config.toml
n_layer = 14
d_model = 448
n_head = 7
n_kv_head = 7
head_dim = 64
d_mlp = 3584
vocab_size = 2048
activation = "gelu"
norm = "layernorm"
norm_place = "post"
norm_eps = 1e-06
positions = "learned"
qk_norm = false
attn_scale = 0.125
bias = "all"
tie_embeddings = true
parallel_block = false
init = "uniform"
init_std_qkv = 0.0286
init_std_o = 0.0356
init_std_up = 0.041
init_std_down = 0.041
optimizer = "muon_variant"
lr = 0.00319
beta1 = 0.95
weight_decay = 0.0
lr_head = 0.00661
grad_clip = 1.0
warmup_steps = 200
schedule = "wsd"
decay_fraction = 1.0
decay_shape = "linear"
final_lr_fraction = 0.0
batch_tokens = 131072
seq_len = 384
doc_mask = true
train_tokens = 707500000
steps = 5398
dataset = "wikipedia_en"
Each number is 500 + 40 x the weight over its row's rms, rounded and kept within 0 to 999. Layers, rows and columns count from 0. Numbers have three digits each. The size before them is the row's rms in percent of the matrix's.

# layer 11 MLP up, 3584x448, rms 0.041, rows 1232-1338, columns 64-127
102:506537496466528468440478528511524483546546550557505524549471547511391429551477456538452567503483529470444509508482481448548440491580512452531450456499521531530463465444455448487452569417482525
104:497574583547481467506605476557530562480460464464421496435427468470516442491475566468457490538500508515531515437524480492486528472492498519542522488454477449465483505474559495492637495414514510
099:495478480545511482496421522483538558433500533499516527500452461479515449477485588502479522481491470574586541463533520556428456566511435506503485478490476533501486486459506520468591511474507494
105:545460494538464534519458502457522463510559514569477420534492487502506590559492458536452534560495480462556484485506563511442493485496524540533403536569433463513467465507501540483524498561469531
105:530559465573530520499513441516572477508506470525550511482550509563440498498543541539592504546488494549450549474518419456526442456398551489452542510439507494468595433498536478434443485431546455
103:492593505534441557525512498514505526552554464559527480544516524446520518493486569516412475519422531535519477520437499456514554494490467463510418480603525473581527508477514519529553471521471566
100:561489505517425480558511449468536451495560573476497480543534473466440538513500507519524496508556517460506453554502466581528581454515577476532486550473526564506465558539456529456417476563487480
101:493452447503544533536537557479535510466534463449525471532554464534477567549541504494550461530521440502518478424502534521526573479496514545512475536538552484534571471509517496528468514464539491
098:504476540464556510446498585540475510514557557550461562517526514528471517511517457494435486554532512482465503550471557451462532530529512518415499494438434575534450563539522477499507523578507549
101:524543511472465471521546536474524496474577492471481485543463518477451450533481491520470507548526561562472546551433482520540467402534443545444575530451445465521491483482488548577486571540553365
102:460499519575537477509490555469499529488464586500506431513498525495482544476472516425493439540476538498492585551541522502470498486503464517555457497544476491485523441517453523570446553559540553
100:528458437517474495475518430437499530543455515453525413534460506516468534518600567544466459511478487421470511442446502506498503508519524524460537481417500561493504520559482513550517499527389580
101:529507418441451549450478527563529530502498525537544536480436463496477498510566515462536503478508509539462548526449523429493525572544525433445529449435522468519490531512495556512491405518468470
105:533496482533531541593539474500516569472519524525505452523494533495501451586512515480544585460475468495516469500510524434510439471561485487505471535525412529516495588534489494493509462468572542
096:443499518431443492485478533485529493460545552515452481503522456541505515429481535528410479534434473458492523467530459533490510484533593484516517526538435480531526475425473545489553522482539450
097:524488438528492459531566473535446503524452480420551526543595524473522486520519521485469577520513457496423585446510515478542533465493467495406490496516589513497444461452565508499502471579528524
101:456462525538459475511477460491475503465470487490457502497480519480526463456428546432499481469505552528577481538581450535451472483443498538547520462489536516543546488494477511504536476497482493
100:496528483508509537486465548546404495541469500470535437534460494449543542528504514483471442482570533526505472552578484516474460516483505544454517426460460577493449546453514415495424509499479485
102:487518550555456474513417489458431534478465477437424539441547432441464540485539514525501492501508508478452427476443534519411508523501541475453490525518517572470534517479525497479511430457526470
101:487546543477502458532590506479496559487491572460542500558449468419539583560560451472568514543464485554519518532420504473497485532526512538501532540510506580485504458526425518563513507516448525
097:521544452556552531525507568530542433472545474527522471477441487569515464466544516461543495514469546586538482568550503537519467457552489501501477461527549522547437526547450524504501522457491468
100:500499528551434476551554545505414471570460445441452533470528493536524470529542479424500459467390539525498436439488536448523378546540479582535469517468529521502538484481477535485464467468469510
096:443487531508464467486479439473504524465498479479457488537487528494465469518460412510498450478510453474478548532472610549559537507502466462540491482488529456508545501491477413533438518525522505
103:518483536502545477599429373448505498564521518486454576522538444430554517488483471466474525496574515458463523545452456467488462416587498557572520472556518454464544458483493528504518519533511542
094:511486562435533474477484514499487446489482426473490448527470542479524493497493452510514508497540516581502471524463517493490484474521520464478539449488501534416487462519595569540473531460485443
095:441468461493531469495501515487514524494539471493453500520461492561520457483449543435492526481407522531455476523419455476536508500490427486481467538420515537460461385450435515504400554509509555
096:548544567553519483593423518511482566523453531516546432459512483562534479541536522480515594521522568555518490488459492548554468556493423543431565444544529534536560483478495527510511527485439572
104:513522525527511450488459526518502493480542504515506481477499518501539419491471459572522511476498544451462490515510439412430462483476500473435542429502508490507493536481511507491499458425528458
101:485463537522540539490469599497505511489483501433450485489489465537436485570535530514440499488534502548609475431478495524473486474540480506512540512425554457439514492465558442480501466544507472
104:472470545538464483522491565579466511443503433484495541466487466487504499496511492508439535525526449505511518494554534459469437514532524468503484467460519528505491481492491434479436453512547468
101:446488518537489492569498509581498488457530535448456462519512516532462446506593508523532529505466546427438473538530503445516555477476556609509455536495464470531432466542466547539536542533525456
104:559443553562427423486481521520575504458547460486544505534545520477514506483469545465443503446438516537532466569509429441481542503531529590472529453594546490489440435511547469474501520421554419
098:451438576513490487475471446473496483472544427495464455456456511515478454448484547556516462545500489479501599546451503431510491478438472475458501566529478415466538523500542512447423504487434507
101:479473502430501463537557470487448400477518451478473482524459548496543449432551559420542511507456490466430513521531490470501522545480541427493495526410443585509528486509520551504478473506531567
103:552452536512488566435535491529442558539447490427450564596476505526519476495538480496560540422493433472486518529469474479490542440481451551530491460504546539526526466501468450563492457509520439
100:556552523582516507550475449477474504420488440478565514502493518482575506500457482522455500474500498510521477547511430507560545429450511516473514450464505518543504413537475573500465523509475525
100:432515544499496482553438470559546474517535491366474474523460549489480492553521537438466436508453503493521497484500532491532452479443534521515524461463488492482518503541465445473531563494554516
105:569478518548539568542514472498484515467521508405460508434526509437532565536478443473445464514486468556502462536506518522506482502490459535576512491474475563478463464513529493444532545497562451
105:488476519494544513449529454499486516474430499471507529482440493515454506499478553510550449550514514460530503560481513493578455472449535511577534453451422501503514476460438548500577461503493530
106:539496459506504510484485502475492543495550535479523500528436518485527562513433456499514495540486567540447599535489479546548461498502503503509419551442529489509522470583466494437418475465509496
099:452512432540560547597523528508610517465450404514527493481490514501535530575479462479450527469535497560470518464548559545463462444538457461549488497453515436509552432544502514452512546452546554
101:453534491499509487509528530544510411453459456544503539474520458492530446568478579519497421529489540481471483490483516415583410482576531535531572512508519492451522475443541483530469478423454498
103:513558508479448478526522498440548461445411492462555448487493465456445498423554517449551462491536528497518542586512517480427516493515485491497463528481454508501475517517432541528434494456542534
101:487480465454476444454467566536462481470568530486546466506547542484522505592553561506563477495592467519532513475520531526497474444553486461538475475489424437547454471553431469497521541499496459
095:541441538465548501597463461484490449505509476391479549495531486522478506486518393493478457538531487469461494492464469522498511472463508602572526518523468513490490580560486509521538557499491487
103:484510565488467478527567565547494523556440491513483456512476480475509504453506388533512514501537479493436562405454494517467514491481454467520457390479456489541569457505567489463490434545568483
099:500551497481463561558406445525503445526461391568541490480496428471504462548518472482499495542545542502488568471452491528502539475550453557538433527503494494537575448560425469552555525512499538
106:511487457539520533448573496454450605445442519496471447455543447461497553514505506492547560493491499488564535455500503530421469458493455527495477516517563523607530503475460418571570505527491509
106:484487544529500544532436508496532518472523532497483441473402425474506524455522516527482504488543531565547443475538461468477574531478501495431518439526454511571516446453572537419521522540478553
100:560543480499441490550527550478516478454503510457509547543495568539508500480487470536556497518503497572583467493493464515532484541452416529471489525505455611561553485514539477404471507440439537
104:507459496495479536528503486453455472564461494483464482477552452434474487547499548582484499461494547480410439504455518471489452490498492518472561517457526497514443565440486525408472527563453494
102:503554506500529553496502498548511469473483465562452426417482582497547507472501464474529457512512531542505557499520516533466521513473521471485545448503545391537512463543527463453465570544534462
097:476478491507459435544538480502481421457531553530442442465453539539517502519485502533441573525473472470468463504568509561505477425463486494523442491517529455491518430511493515521408544448527491
101:463508492466455451500485560463570479569427495471475426453495540545478494499556474438452553529491496556570506475498545516504463555470530481526448523519505557461554505475562468509502468526484504
101:515527498516475465446508501468470428536569445513518486505533463403496483585521501434502518446488453544515484508535494448482423529493550454544502518504483559542556523463449526488448525454516519
101:451537576444481592457505576518497426435518462501532484530509487469495529560503510563484538530509517446567534532467440495528504561449502509496437498475530538627464478482596476488424506451468467
100:506458519522434437504492486506536524432473481460417464577535502520436511549512472511444491544488518561516541509456522443454493509543411473462465488543552512480460435511497559490446473466460449
101:486412461546477436500573499487517552445541476524401431505523532452560497534444460514409560504504459494531569517544511539496508507522461497458525522570494531465496452505603546473530485558497474
096:466524490514530531557540502497438474486522572495441490516509514514500488480470481536497530511512534492565514485504494533505505547479537446546437488501470425539585464410415457480467450507529550
099:479473563444580513502512502516537471555392456507472439550526423507545505561536458419490500457589492564496438537492498581501566423509537453547457493559505565490511518466489523487546511525526449
099:500571556551499441500471527425498515447478532497445440422463462480509531450526530513546467448458528500447554546551519575467384511529455512458482468507448489538552570537534564540510550523437447
098:520521516596521539503544488480497560447514479395480555466517531570463530438470489464466521492436469500497566518526522452490534531521531489504556473525499484478548430450534515572525529498470480
105:456498579578480485527531490489515484476470601474466436525494467462494544474534539523471521412469491579468489546455483492510535468514523549556595523567469510575522535489483534509477543530523499
099:542406516460502432563520445469506561523507492473519492488460539529502559506474482504530471570519464475494432455511452516468544540440469469577486461468527568505430481560507521531462494513452520
101:512552543522545516548493500505500465492405529610506465552503482512496463521518495499492513416563493525517489587475435531454494506424516571501540479568481499425500495547469510538501448555550450
103:461575499469560534503552510448500508494523574509415519492537507503469546527538541476435469501533540504553529543496497582452442441553532518496485506499611481591558536477437537533485512506501562
100:547511485538430458441486553510473415477448495444521430488517481434537490473439503512462476497498502499533493562448586457471550482527498541522497391517504493460556554496496511479550554477438495
096:568458474555495495494439532504443486540505495439490512442413453455557480545518492441514551542473472458534457555459461551486474457525506508483528554558537493517468534487543559473509497532547488
097:511515452413451473512544473463431515527493535508459497548474545548495434448476469521513424451459466556504461472497472544496456522472528582488604520517520514522488473506537521569469483436450530
102:486528458420503505474497463455456515512491483477435464514492546510564539510477482456529488499553499505447519487537571513486538544413431493435521500466456530500494531492513553474589511503446453
102:429559497517476566520462461503522521458439471441518565532484490472477556419510456540419543445472518491465444471541453506440455511544572473526473520455459536549435557519544530473575503460463533
100:511505536537464521535470508487512485514443489517401509575467435573464563409477491446536458502435472431470489478523466464545559505508496539511465457534489480579480528482430486468557538544485557
099:472466550525499441568539514490509454438533477494471538563460537505552462533525509507442454517464533498504481454533501566541444534485529527528562409519482490534534528523467478450464544456518484
101:528544463536462444545483557537545484526516490544424515592438458460455457482514547515442446555427561485559463429535474532501470523534479567443513517463532515546420527500524400503515533451428484
103:522526483453484586454544479421527400493472489503539516583471468453507534504558456480419559488459471509487537500490521463493564471519550520459517443475540560552518527445438447420492479515459482
101:489500535573519503511557500440527470524510525532432470496500466425469440553573413500435517470511441555549516502526487449533451454466501523481518473515467516447482506461508502507466438419531536
103:472510497542540482518503463503465511542477437440530444501584450534533492453510522563560506504536453475525504524516469454438522549428551523445424515507583509461518563493483430487503436491527508
101:532452567519443487513540502504574480551573437510535487519506496588512493515499456560494554536491443535503527498445491485500491488472455461544449469458466452542524546537479500486522531479508475
100:507515481468602492506455499515435464490452447604518430521430455514470432488545550475514492511500570466537499516494509452511450508506486492489498558514541476548465522488404483537506540538506531
092:535582503523488473519538496502527546502534480466438469569502487515441528520461533572573528477503497440509508515520535499499482457430483450537519504535529518489449487528505557552475468531453494
097:471541405502449499532510461502504590539569606532491546493489419538506495450553509453487519468450559559463512448455558496442493445458483516585494471496529549517514547536497526454449524535492530
097:531523454468498520581513525514534437463557554543525482477516472527436437443496559501530506505511516449465556461545422498527517538557481545454498527509526457462457450452494521387445523429558462
096:421461501435523438595538466614479531554490484587509487502506532510554487458510547485496519465510495539520474576489484498512545500496465595479522452502452507492464495490518510530551509370489453
098:522517453510547485526522455509524499493455501452579547571556501593522580439543455512524517449528482537485470522436550500470522521465474454514497541435561460534535567523540431509508430463550491
099:457491463457499496505509453510455450535401475493563548492537569542501458524499546484530502553536465519580500518477542529491467479528538435479504491449518468485467482572443428543464537527507515
100:447503573486506537471517477445500508468561438493554409513512558466509431601510448550515550504475485412484492558441461528499561509493508491493552479503515489463524548509508457583547480443520512
103:442522484567533541484435582520490462469574510513531518479531427428573446496436494540501498544495514498522451532490568500515493477453474498488415547487534503490505446472492514557579459546484472
105:563481540476411451440471442453527496459512470474495576476519509547518483549456416515536531510536518462568498490480502513524469454430481552460504457424432454467525510504593572444577497525504493
099:515419477527570476457533519606496512448490437535512455497515471522482566457541549459493533449479531546579491485520466458518489429531565461568488475557541473500491558436573535543468530502519522
103:437462449497504529533505427563552507518456526517486476495534533480463507488450520555521447490486532433487435503490495450568526444439581416540507387527460508503495542602559515487484437577479561
095:492507481459475474521481554538490471499581499453457562498519536465620482516498538553502461516467553467475502495540470510452495561447529501536491539493528492516508385484517531437535520511519512
102:505513541502430457442560481523537468456439458493519500521419487521477549468568505543573469452455565491462546437455462500482501489483459388537486481502439560518489484440522484525513463503519456
102:478434485501514453437433501539487497513502468413494482511522451524516463465516536423471433515533522451502532527556534498468553502469536445533509559398501509469534469473500571511541517478438464
098:550551546457485526546522453547548462506521456528488461504432459572546518475569543523467527495541409536474471501452431532465532487472477454488562541517590546509460590499454517486524536509460497
102:481440458534553546468535478512510421529498409488549560559454556487443538539439518494469455566480493466537508496487501525472470489484530450487523493525484504490491535427502525454456497435514464
100:442518539528476491539504456491462540550462523534378474526537455438479518491473517495541516511453508532461451457527537543504545552448458454554505456464506512483442518444482499587506484485488482
106:513593489472474450514476494458456511449495484533475518481537486478488494452527450573466450465521470480530503500523495527492525510460450490492462461509511516492569421545415528502481413537504469
097:445444437551533586468559565530513528576462515431448489491559492460513459531468448489553503554513477441462499525549531508539552499487547573550472527482541481462450519473581460438452541505468540
102:527500512475480532475516488474545486474447527520552531479527476507554435500533420500510539481567609510473457507478466507460463467499495485501542544528487481504520538438525507517572490422495483
100:476506475561559520452454564494417462454488532575516451473502511531559550486518497501496447542501563490478496526476520483566499420524511502491489511522533491471510459525463480463528479472514481
104:537504507488476476439526475511458513514411512469458479534444546471551512479577556507509475526437532558500419516543514524477481504495472482513526515522507509523554484584538471548483530477504499
101:486511526461512535499527445544527479408470391511472488525574507499533497518449544507475521515561502513528548519488581487501549453409527507571535474475459409551514509486484523525531502456431514
098:458508441524439531520451491497503526520469450515537485504590509516527511463554471575553516482525510560475503478502550553522542437565547511506484474476437488511471468558473465464382436524477514
098:494534523466504512474481530511457500552548501477516454555479555492495504553513554539523508508498544528456474537452570459521516457481560505473502476471479521550487499528520497461468542390500533
105:425480586569471447521490545496492539573448477565501468507559519514437511580491482527488454532430522505462581523447511531539466465493497479507496498482451603509517429434583500496503434537448472
105:520478540465555460517428510491466439531470452445537487517442483535503496509567538551492523506517542519530509433441602482456437544450511522567502494417456546523451512517518559487474534503504558
099:499507444497488501489563508520514535467563453482433484524509480446543560501519439454500482457528493523434507530590508462492546541506511541589507537517526512472483427488460521558519427473515529
# layer 11 MLP down (transposed), 3584x448, rms 0.041, rows 1232-1338, columns 64-127
107:462515484539536585525535491550547536393521542474469578494512417475503516515474480448465425494481478528513499522502560453541550527472523495464461493454445523458532521517493494458589435528517454
106:495450469504512546529478540496547571427531514550471518574448476538478506532520531432550458441527506444486481461576462494483504414475450548512476515484452521389552507388459429474513535488572453
098:499473495510446538457568470463431549516525463446470435509551486491454476518486495444469499482567482445476437479540454459587490579473509437540477594446458485485495471500453468545466497500443566
100:546502525518471519491525492466507571459510531458480476497478504474416506499432508548504597534438476537517478477563546492534528542488453539578525479554550543536455509491464471518496566512505512
100:491511561471504506462497463517555535550475543513479564537473466490521466462562509462568493503584408413459539431468519519407460490608537536478431500497483505501474515547481482537502481471475502
104:479468495439466517574474447532562525558481537498535548475469526478445485507458493541502445501470452455506521519476497466506463521553557545494518519493525478407467481524528563480493492480494465
098:527496529472537555573529520495508447472585501541539529503505477553507538545465510472554467517510447508501507459556496446493525511501546487464510519533475467589472490438478465488485513571532534
098:559512502580527512507487501514396489470459510499484490509465470462562404548487446451485515481462579542541469471404542518508470549502563514447455512547440518513491486543513495486495496503517482
100:463499449475491477444498499478531487521415437586553535473477493506535469537439527535545572471502498453536511507546448432558571507436460510499496468449514482567492511469446536482452495491552434
102:498435487503523478484447437465469485493463547492487540539498466490542491515514540463480471505478481495439591502615593568489489514516434412422536495497579409497536530505573482516546510545479491
102:459456526495472549458448512543550540438485507539497501520548477527444492527437542509560473537454482488454461508454528449577523513544578523517495436485576486449557480489538486483545566447425420
101:536551526505533527537443457527525541542482463478485488518510467469513491450510459517438493516462505572518501545522445502530481517539483519530472482480413498501504513514492532490461569546550483
100:511460482517535537554520511472553491581495449530470459491429529510595522464507526441504423409496459524459518449472445507478553464445390569529489494404489517501523525497500562469488518419506508
106:460528492499519543548405545452506456558532505490540508469507472540473539567481477573539469475501493529439446484532471574544479447526454490477483500449450552472431493468533561416517522552508487
096:528560528547449531470490521601502485544532470485522549480495448460553518479493549409481494533501544506486527480461505501460516512489442487477446510441457480523447564559460541507542502454467477
094:499511577502499506439521515505463483437453491493492463487467466484505533466559458483504526507471512539526451528486554483449438537515485527503454576477447560467536509481477493534475509604547516
100:447527492514533540464538491501488524484528533609505511518539493468530562533426524454560487511511445492401533419483537488510534532504519495506484519429523484472563483471486553520476448484523482
100:492457492506553546532485477472488549518475516463498523568493531566502430474473524564516554480477404495475494535477557492480463504539491421479494495536472525538559476518500599552518501472397487
103:513454501489526514476540480520530419483556499490504425509479432534458498433486555504417470458469501528505440581461463541535443448470524531476509554527539485505569466468562536486528514493506476
100:505470563485502442537462524483461541533530520434474490524483424497511430557467471553539519414462427483525491561459404504486483523533440518561514516519527443471456483513478487471569464472453451
093:452448508450512464479548540511468554563594448542471518559490471476568513486573477488473519545497379425486495462481479461576470512475543432528479486533542505552517467501494486525475470518476471
101:529485514571511567479387473469481515629434457523566567538492580449432490519486464552562491513471501475488446512449536420452519467505528492486497482511534491480520487490493489457538529526528498
100:449440517588471539502487519539473538436460445520479543527460508512471476527545568450476522515547533532488499548450515556479506518513534515472539534444500539462481506412488455519574558513434532
107:515488529472459433526521501519435504485458466457483420491544535457503430461442438560488523547438488451517497539505572483514547527447492554563585498462531556553493540523479452485552561419506466
096:581497551497495527471529576470465534548536455543456502509451529444533519502433502467532492387472524586541546511577503477510459522453554510523461473546510480413490479453482505522433412517460457
102:569512488479534566535502479474456444484485490537379490526548466537452561555536519527492545506520522464539472506568543524544470497483512491449457514473514518481496482533512544509525480486516484
103:439468535446466492539549498571560431454537519470503538490462483495534497564450519481494481481477418478529514524451544530484561504522545407461505453488493495488478539475519452484474558509510516
099:531471507491487548500479527469587447527508479491535485489511452501592464516532520517456508446575491500421524488473513503536571472501419485460451519520479551524539449523466463475561443506486472
105:571508503526473501436515532588565520439498479568401550469520505585526550512569494431532472456543509481480432483551504506462483473456482535547488443463537563550546505460549527472515523525510409
103:536527418475570523503474562469481490539415560439517497521600524551508509463485517464556527481538572489499503547501498468510548525467449495447474520518533534536501488503467492541510456575482517
103:446487479581481509570489508464483480521523438433514503497552500479566483538438541497509537538452447481536494524485559525534454496562455495441482514488551478504553476481512492472527480526527474
104:484560409508488523520513508468475471492432449440516502507484501446496573509498469515527493482474507461504484506518482579431438531468519495551499475527515478460494540500642512516479559507539497
089:547427495473525520525527525484538503465471565490488496561498468460460454523563474474434464479506495451445468405516483491518548471520478470536506534558416528522529410539503524484475503508500602
103:518542487513494547488517538525517536525492493484472506423469469521449507492498561580537507508511541467511508433603450557474451481526505470492510497499469411485518518489486481440506527500474634
104:430450503536512449516475480509451490457446469427474512502544478518530545430431549506458480491531548506532505579486465467501514553534526475521486569481451513469432465522541522480539527488472498
100:467489537459496497505509533457472470554496512498518508376538464547515491465455466453462523457495499516421431570557460461463529470482496470487465477542496468474541589497530507480463445460517468
105:552458459516485504562528468533545529546495491582513474475539526536434448468523551509543507504448463530476568545455539542511544521539519473470480494532508530565473517425523571446588529467550567
103:473452479603487432570549477453494508507531479576497484533531478491483440424500484461492484510521504517464477474474499470446429422560516502452515477473465550534512518522528470609492488536524509
104:437540528523508545519518507461543530390499460503492535436520479537441390489601538528518440431578541457474517454469446491446442479491570570511536507444546506555534500499537483539467509456525506
106:418493535503503515499591451532479511433573439541507449529534517496533495460508452557547470453458497495581511521544517435460465421542429486547540505500488462520504510486450493560523500460477497
094:453503496547529432476572474500579451456478551456464483569504527503487485503460447551514494541447483521489489484494520466547429476566472498511508534575520479497526549536507430514536507525516444
105:524578527552556456448477428557454495498478497426487457482516456483449467499497473488496529540538539435507464460511534499566529528470574416493521491481500502511488458508561457504470484470455502
103:455506536521532492491399426485513445554464531495405521499529533527515470457535474486522492535424461521445515521507428540519460498448523521486481472473517443610552453496512461483531484487485570
103:469554476490498470483513511449467486470465507475470525519486449555484432475452468468440444534481555439554462531550529487527463512427472534465510474483442554478537470451546504469476495498500527
100:536543489552489498456513473540571498462530503515529494477539444454512514503553501583417556500477474490485474497543564522482459526456497471502424508412525507543543453549487413534549521462523464
104:529506466473559479484517441463526496458553466518530563504454524561534462491492523471573510499484503508473457503568484521530501535450530485459509482481432502457485474531549535528421570560474520
098:527534496542510487515496541559464474463563468453439447493457461480520445477505462488472567499570417489504514547480457552461483457412522466502482476461563469539511531521443491546563449457493534
101:538475558531439496538442470482510488480565525536509552492510464468467547490471529528480509409458511517521428480504474485483526438440502505483492486440513532506503533544445550512451521495444471
103:558503461492482501523572523550520554479560514479565494537484511497525524508428511483533550488518497497501483522528469516573475460511535442496514482498476536561501523443444451469480553483575602
102:511458478511466577473464504456479589517496508429546486547476424497438470490513501425465560505495545489530474460520535530539470471516472515489576550497552473499511546505475491458478469540508449
100:508521518546550545482458497502525500502546538562463422449439413429538543456470462571531537455548486507478501510478520502514488559532487541468492511512545526534510511520463412526495511454463499
099:576479430509468460529483510458441471482601539479487562485553492510504459466586453445475511558481520522512507453536492497552451524514451476517464565510532514561560562475498511533563524501491488
102:532461485482479568440512578503524501528504517474537537463516487471528490494471561449516452531511449505453490527509549519536517475540549554443495489490565539493502559512507510487536468482539476
101:499487490540571449456493495453523477443493575499466468531430530541490573584463459515508529505453464521459501489519460549450563505510511529571514495498479436491493504560485483512534479510423488
102:483482422548564460464493449469502464521426497471515477439444498514527488573495531500518476568494443587511462529565505476526543471514499512526501569547464579414496454420537560571583488535462454
102:493497494526523532548446552555555522518480574526525447505438474511522433436459494477455488448563495473489499433544464515506447560503506485564530559477526553480427496452584549492482491469532507
105:475486521432511494466517468486520574514491552543553492495528563423562585508470540492499509476476537530478485500505459474522542514546482471510559546499458527471538525517503505515542437478545514
107:455501607537556518529488495513482454533516471517433486503570473518460463471526489471530488518470543486516579511443560469482448586428480546496524455435427541528467486485466467553632494542508542
101:531541452506533397504481493455534445473526471429497496596570512448534549489508579532472509444497447550528510468525518467546490469474529566441486466498544464469509492541555465519454547555565479
101:414467532429511521449482503478523535483474486467485562483537438489461485491448562505536482466520553415445509482455524525564441499524485460534583490528436495478476503529492500533444496503503490
100:481554512505517544502481450444496458553501556481535482483453469567461501494527457487519484494523561465455451498536491461552552496456518455515486537453545485495447473532496432521497580537451507
104:542511527506534545469566557564529495579428511502514464483560497478476483533519526459498509441419479409462572469424515565457526444473500525623479588412476545528439494532536529517509525477507472
103:511566430482489527574514445534493528471518560459445472550480555469519515490456516577495436491442483504520488518558502535506461547474505510477508560543492464451559508533509508513492538510522525
097:445601514450516571429461503530465478441465474489526414524531476562514453497507520447482492532525505420519517503525524489489469508507505494465499563526446510565502529474415537551553482512488499
103:532486525487464457480535525510480492480446476508500487442557535496504425530465489449444468468503506552520494470570529448548499520544499536487532495487559522490568480489455511511477445462472575
097:435423471436543457492547455414526481502460397495427500502431524455465555494528506536478513518481435414536525451454481482476491445544548473509535547480479516536470471518475500436515455503572503
099:530497447580462552545430476478508522450546526516451464498498534490501561554574469515489504512537528512455517577450475489539443482506459477446475560537573470515510525492587490467500493489504413
094:535482433480451526493542533487553532480468515461487472465479454542518539507559456468485510514470531478527564462455456449544576526521491505437493504531474551434551574507551546545496531498485478
089:517550549575497515474505491478569462467508492615506507444425534498542497464433445479495474470566530491561532521524477494489464463434492482517424510495472442478533510484452503428549424545537487
102:477469522482486558424565568527481465496437534545585513496461461502492513480494546476515594548482471523485484499483459484484546469557475415488538476493516508464495497516493521493478522529467514
103:539455433540523539536502562487444553505442437546478550522541535520417523525474499464521505512468533414522537512488510447565555547497549495563473509485513461528552481531480448501463522535517469
098:434523463518472503416465504524405457425501490522496492535464446492494489560448542433553521509462555531542534546524504535527537503463456390410515474439472488508497515560521502510482478459578509
098:515557494530535478462489450455465519551460556504482529483453518489464502539453476486433513517522476472503435549482516520594443484447475421506413516511489493479437489563524435532455499492515500
107:423535514512497479456457453458437484491519575493482506491535424458437464568473477546499565484532521551533551474445540518513499462504530491528544566416530478455540614420539500459525553537536459
102:552443451509492515444514515491454499526552425520527514473472481485479481417457534546552497489456528583544502423521503487559516432451573539484458378492484451505466469556473568461509434516543559
103:517549476496502506585537446455549550479454459461503530565487534499577552502472470494525547511517551497554455445462503516540487577485443517431473574492568473595598455493490534498505487574536562
098:493508457486582551560473454555540400523533559506479512476536558446472545563523439508542524495490534531492544455511499461480525462509425498418526472473549437448459557537497456507521513478480495
104:547430472524475405528508515426505472482530484418487513488465504539502474444507475490511435430533453492481497499511507492520446527534596446444524530443485496441476460539491469551502477429477535
101:520523467466484468542511520469463418513512481553497500477516498553584440507509536501531474496490543544453449521457522461526476508545527538468502522462484572497455559539486481494441517449433509
088:455463505458497548534510495443463553421483453512463491503453473491500423511489504520470439496584546515531557396493470468481488525516472454534506527597457492537456545516453602462432513481429500
098:532481528499525523512495474455487491524498487465555488477510536507491428507476542553487512501553493590516578535515498464484489481523524465459552584496435514558486493422526498495548485487530452
095:567516493556600534469524567442516423479531528441523529566539498541513466461442471401473525486422485563513461537575488481527524521510523517534549518536453505515490499554549523541528495527475484
100:497516542567570549543540595445529519505514515493429499507515542427552444461450567450445561484529487497472529444481488514487517495480530453522521553473511487459503451500506556571477522512458445
099:468518449466429465469533574473560444457510578599528418502534487423528444529469449446437538564599555480601461490489540480541507483525538479424516504491460491476526517592503457497482484517457528
098:540436446554501456537490533518452477472493455463522505521488478511519538505544532522468519484531501483527504461508547506514492490498538525448431523557527566457530510473581468551514492581443466
096:510535485554468515483553460543506442504518409463459433541481489544419434508470574508510497535551519550559485490480558480524550505526422435502435522484530491457449494416509584469519508542548560
103:537591544482470468509529475511545474458542518519554477590506511538451562531453519543482548480455522495452524532553498430556598460497502555496500527460463509533443485494540474502517493491592473
103:497462576590494485517578518545525509549482426540507458489504448538514534510552544495471487503526527495508517519499532498502522512458533450423520486452511511536482508441438484488593539548529470
095:442558512467488499437493541530561465505508533478491446551526504510426463440498443565539489495533545503503496563414554566476527485568425542542571481440500511473572563478497469516471411502471496
100:570495484556528542492552485451538604460515469513451564487575486516473548509524482484554525506488533492503610564523570427557426537542551481463498543538526496469545497490457514511563488467494535
093:496502559575455524492494486517465440535515557543506445468439509493518487481440521522432516503527467469432404519537488556447479461525448491503531588522465487431503528526481549500529505489502502
103:507573507563492529540434498538505531539448519542504500516479566548543487546489493464466517490488563520474545504554498470462522533510513572561498492520503533493545476457490428535419521525543467
100:479492530482479468493455534534551518543448451482560524541467464565456429476499560465510548526555459453484629453501477417547453473460554467374469565582397455497455472566480544535437497531515505
105:536459493448459556496451543476443505510501550464514525442525516457488521552510497486484481532473440506503594516541505499533518558461517505517512467515451516487439529494501434525462493538502471
105:559456598539536427499531494509512579501501472480477476485499542506521514490471592464510570497504520494533530459515449450513529523535498524487435471534469489517458529509388575543507485555451512
107:460539546446475518516473478513473451528478449510469523589502456532427509454445515569509494493514536445555562517500520544512535486530528538502403457454455479534549434511467506447472525534466427
101:444449538545521458535477446481498534470461453500414478513485547517495495448516526573459469506504409455539450479493365516478575491484489523452517509440512519445510522548448505498443445541495554
092:445545564543466529555517537494505546499498483517484537518475479484472510555543530548448469550511586483551429508467566487444436493543471521468469494507423485454572501512477552453490461513514420
098:551565471486506492469500486459495545555503521429515579502531547489456518511530494472470486519532428530499467516543454419494508493485489443489498519606475515538424405551522500486504446524512490
093:496453579472527429536522529479604514556568457524492494430485522504539472425431566449446457455488437511564469461560447534537461450515501513581457493472422527374497492473484490485512485446549486
101:478516513487549515490496527458502531489553485499479488489472448514498522517419486459420475453411512448479483532454521573490474510436494516535439412439474483420541490451528460444497458427462449
097:513491523564475489526559504492523508467521493515516522486487541488484573537507580454549537480559491546490466518530485556481529484466517491503523481433601496429487530506563501459517448500574570
097:550584466512491508424452590489494446506446447545474495486490535537401469450481504470542479502519423437550417508468479421446480465491514534534463468442534506521548481472467453516522492519469461
100:439516510501554485490526447476459444489499521525508467424491531542422508495508477530507481528492606431450432460488463437512557559510499484485481512488519461531483501540516477453515487484546398
100:550470522479524500491569485456492509538455490531492486484473477515522552510519572471473559518506519467524490551511578438494483549458462510471442435433546592492470414489482555462508530474452521
102:528526496560518505586536488542483467528519484506472503476504592525499507628487556501507517474471510436495488543475494501526497510528472457510487545530509560549433540504526532462575454546470493
103:544435463535470513508500574509502510544539542531470546455496534583496385552449491462472492479516584473537465432495509531511520507473515529473501469436467550498479567524500561485514479517442471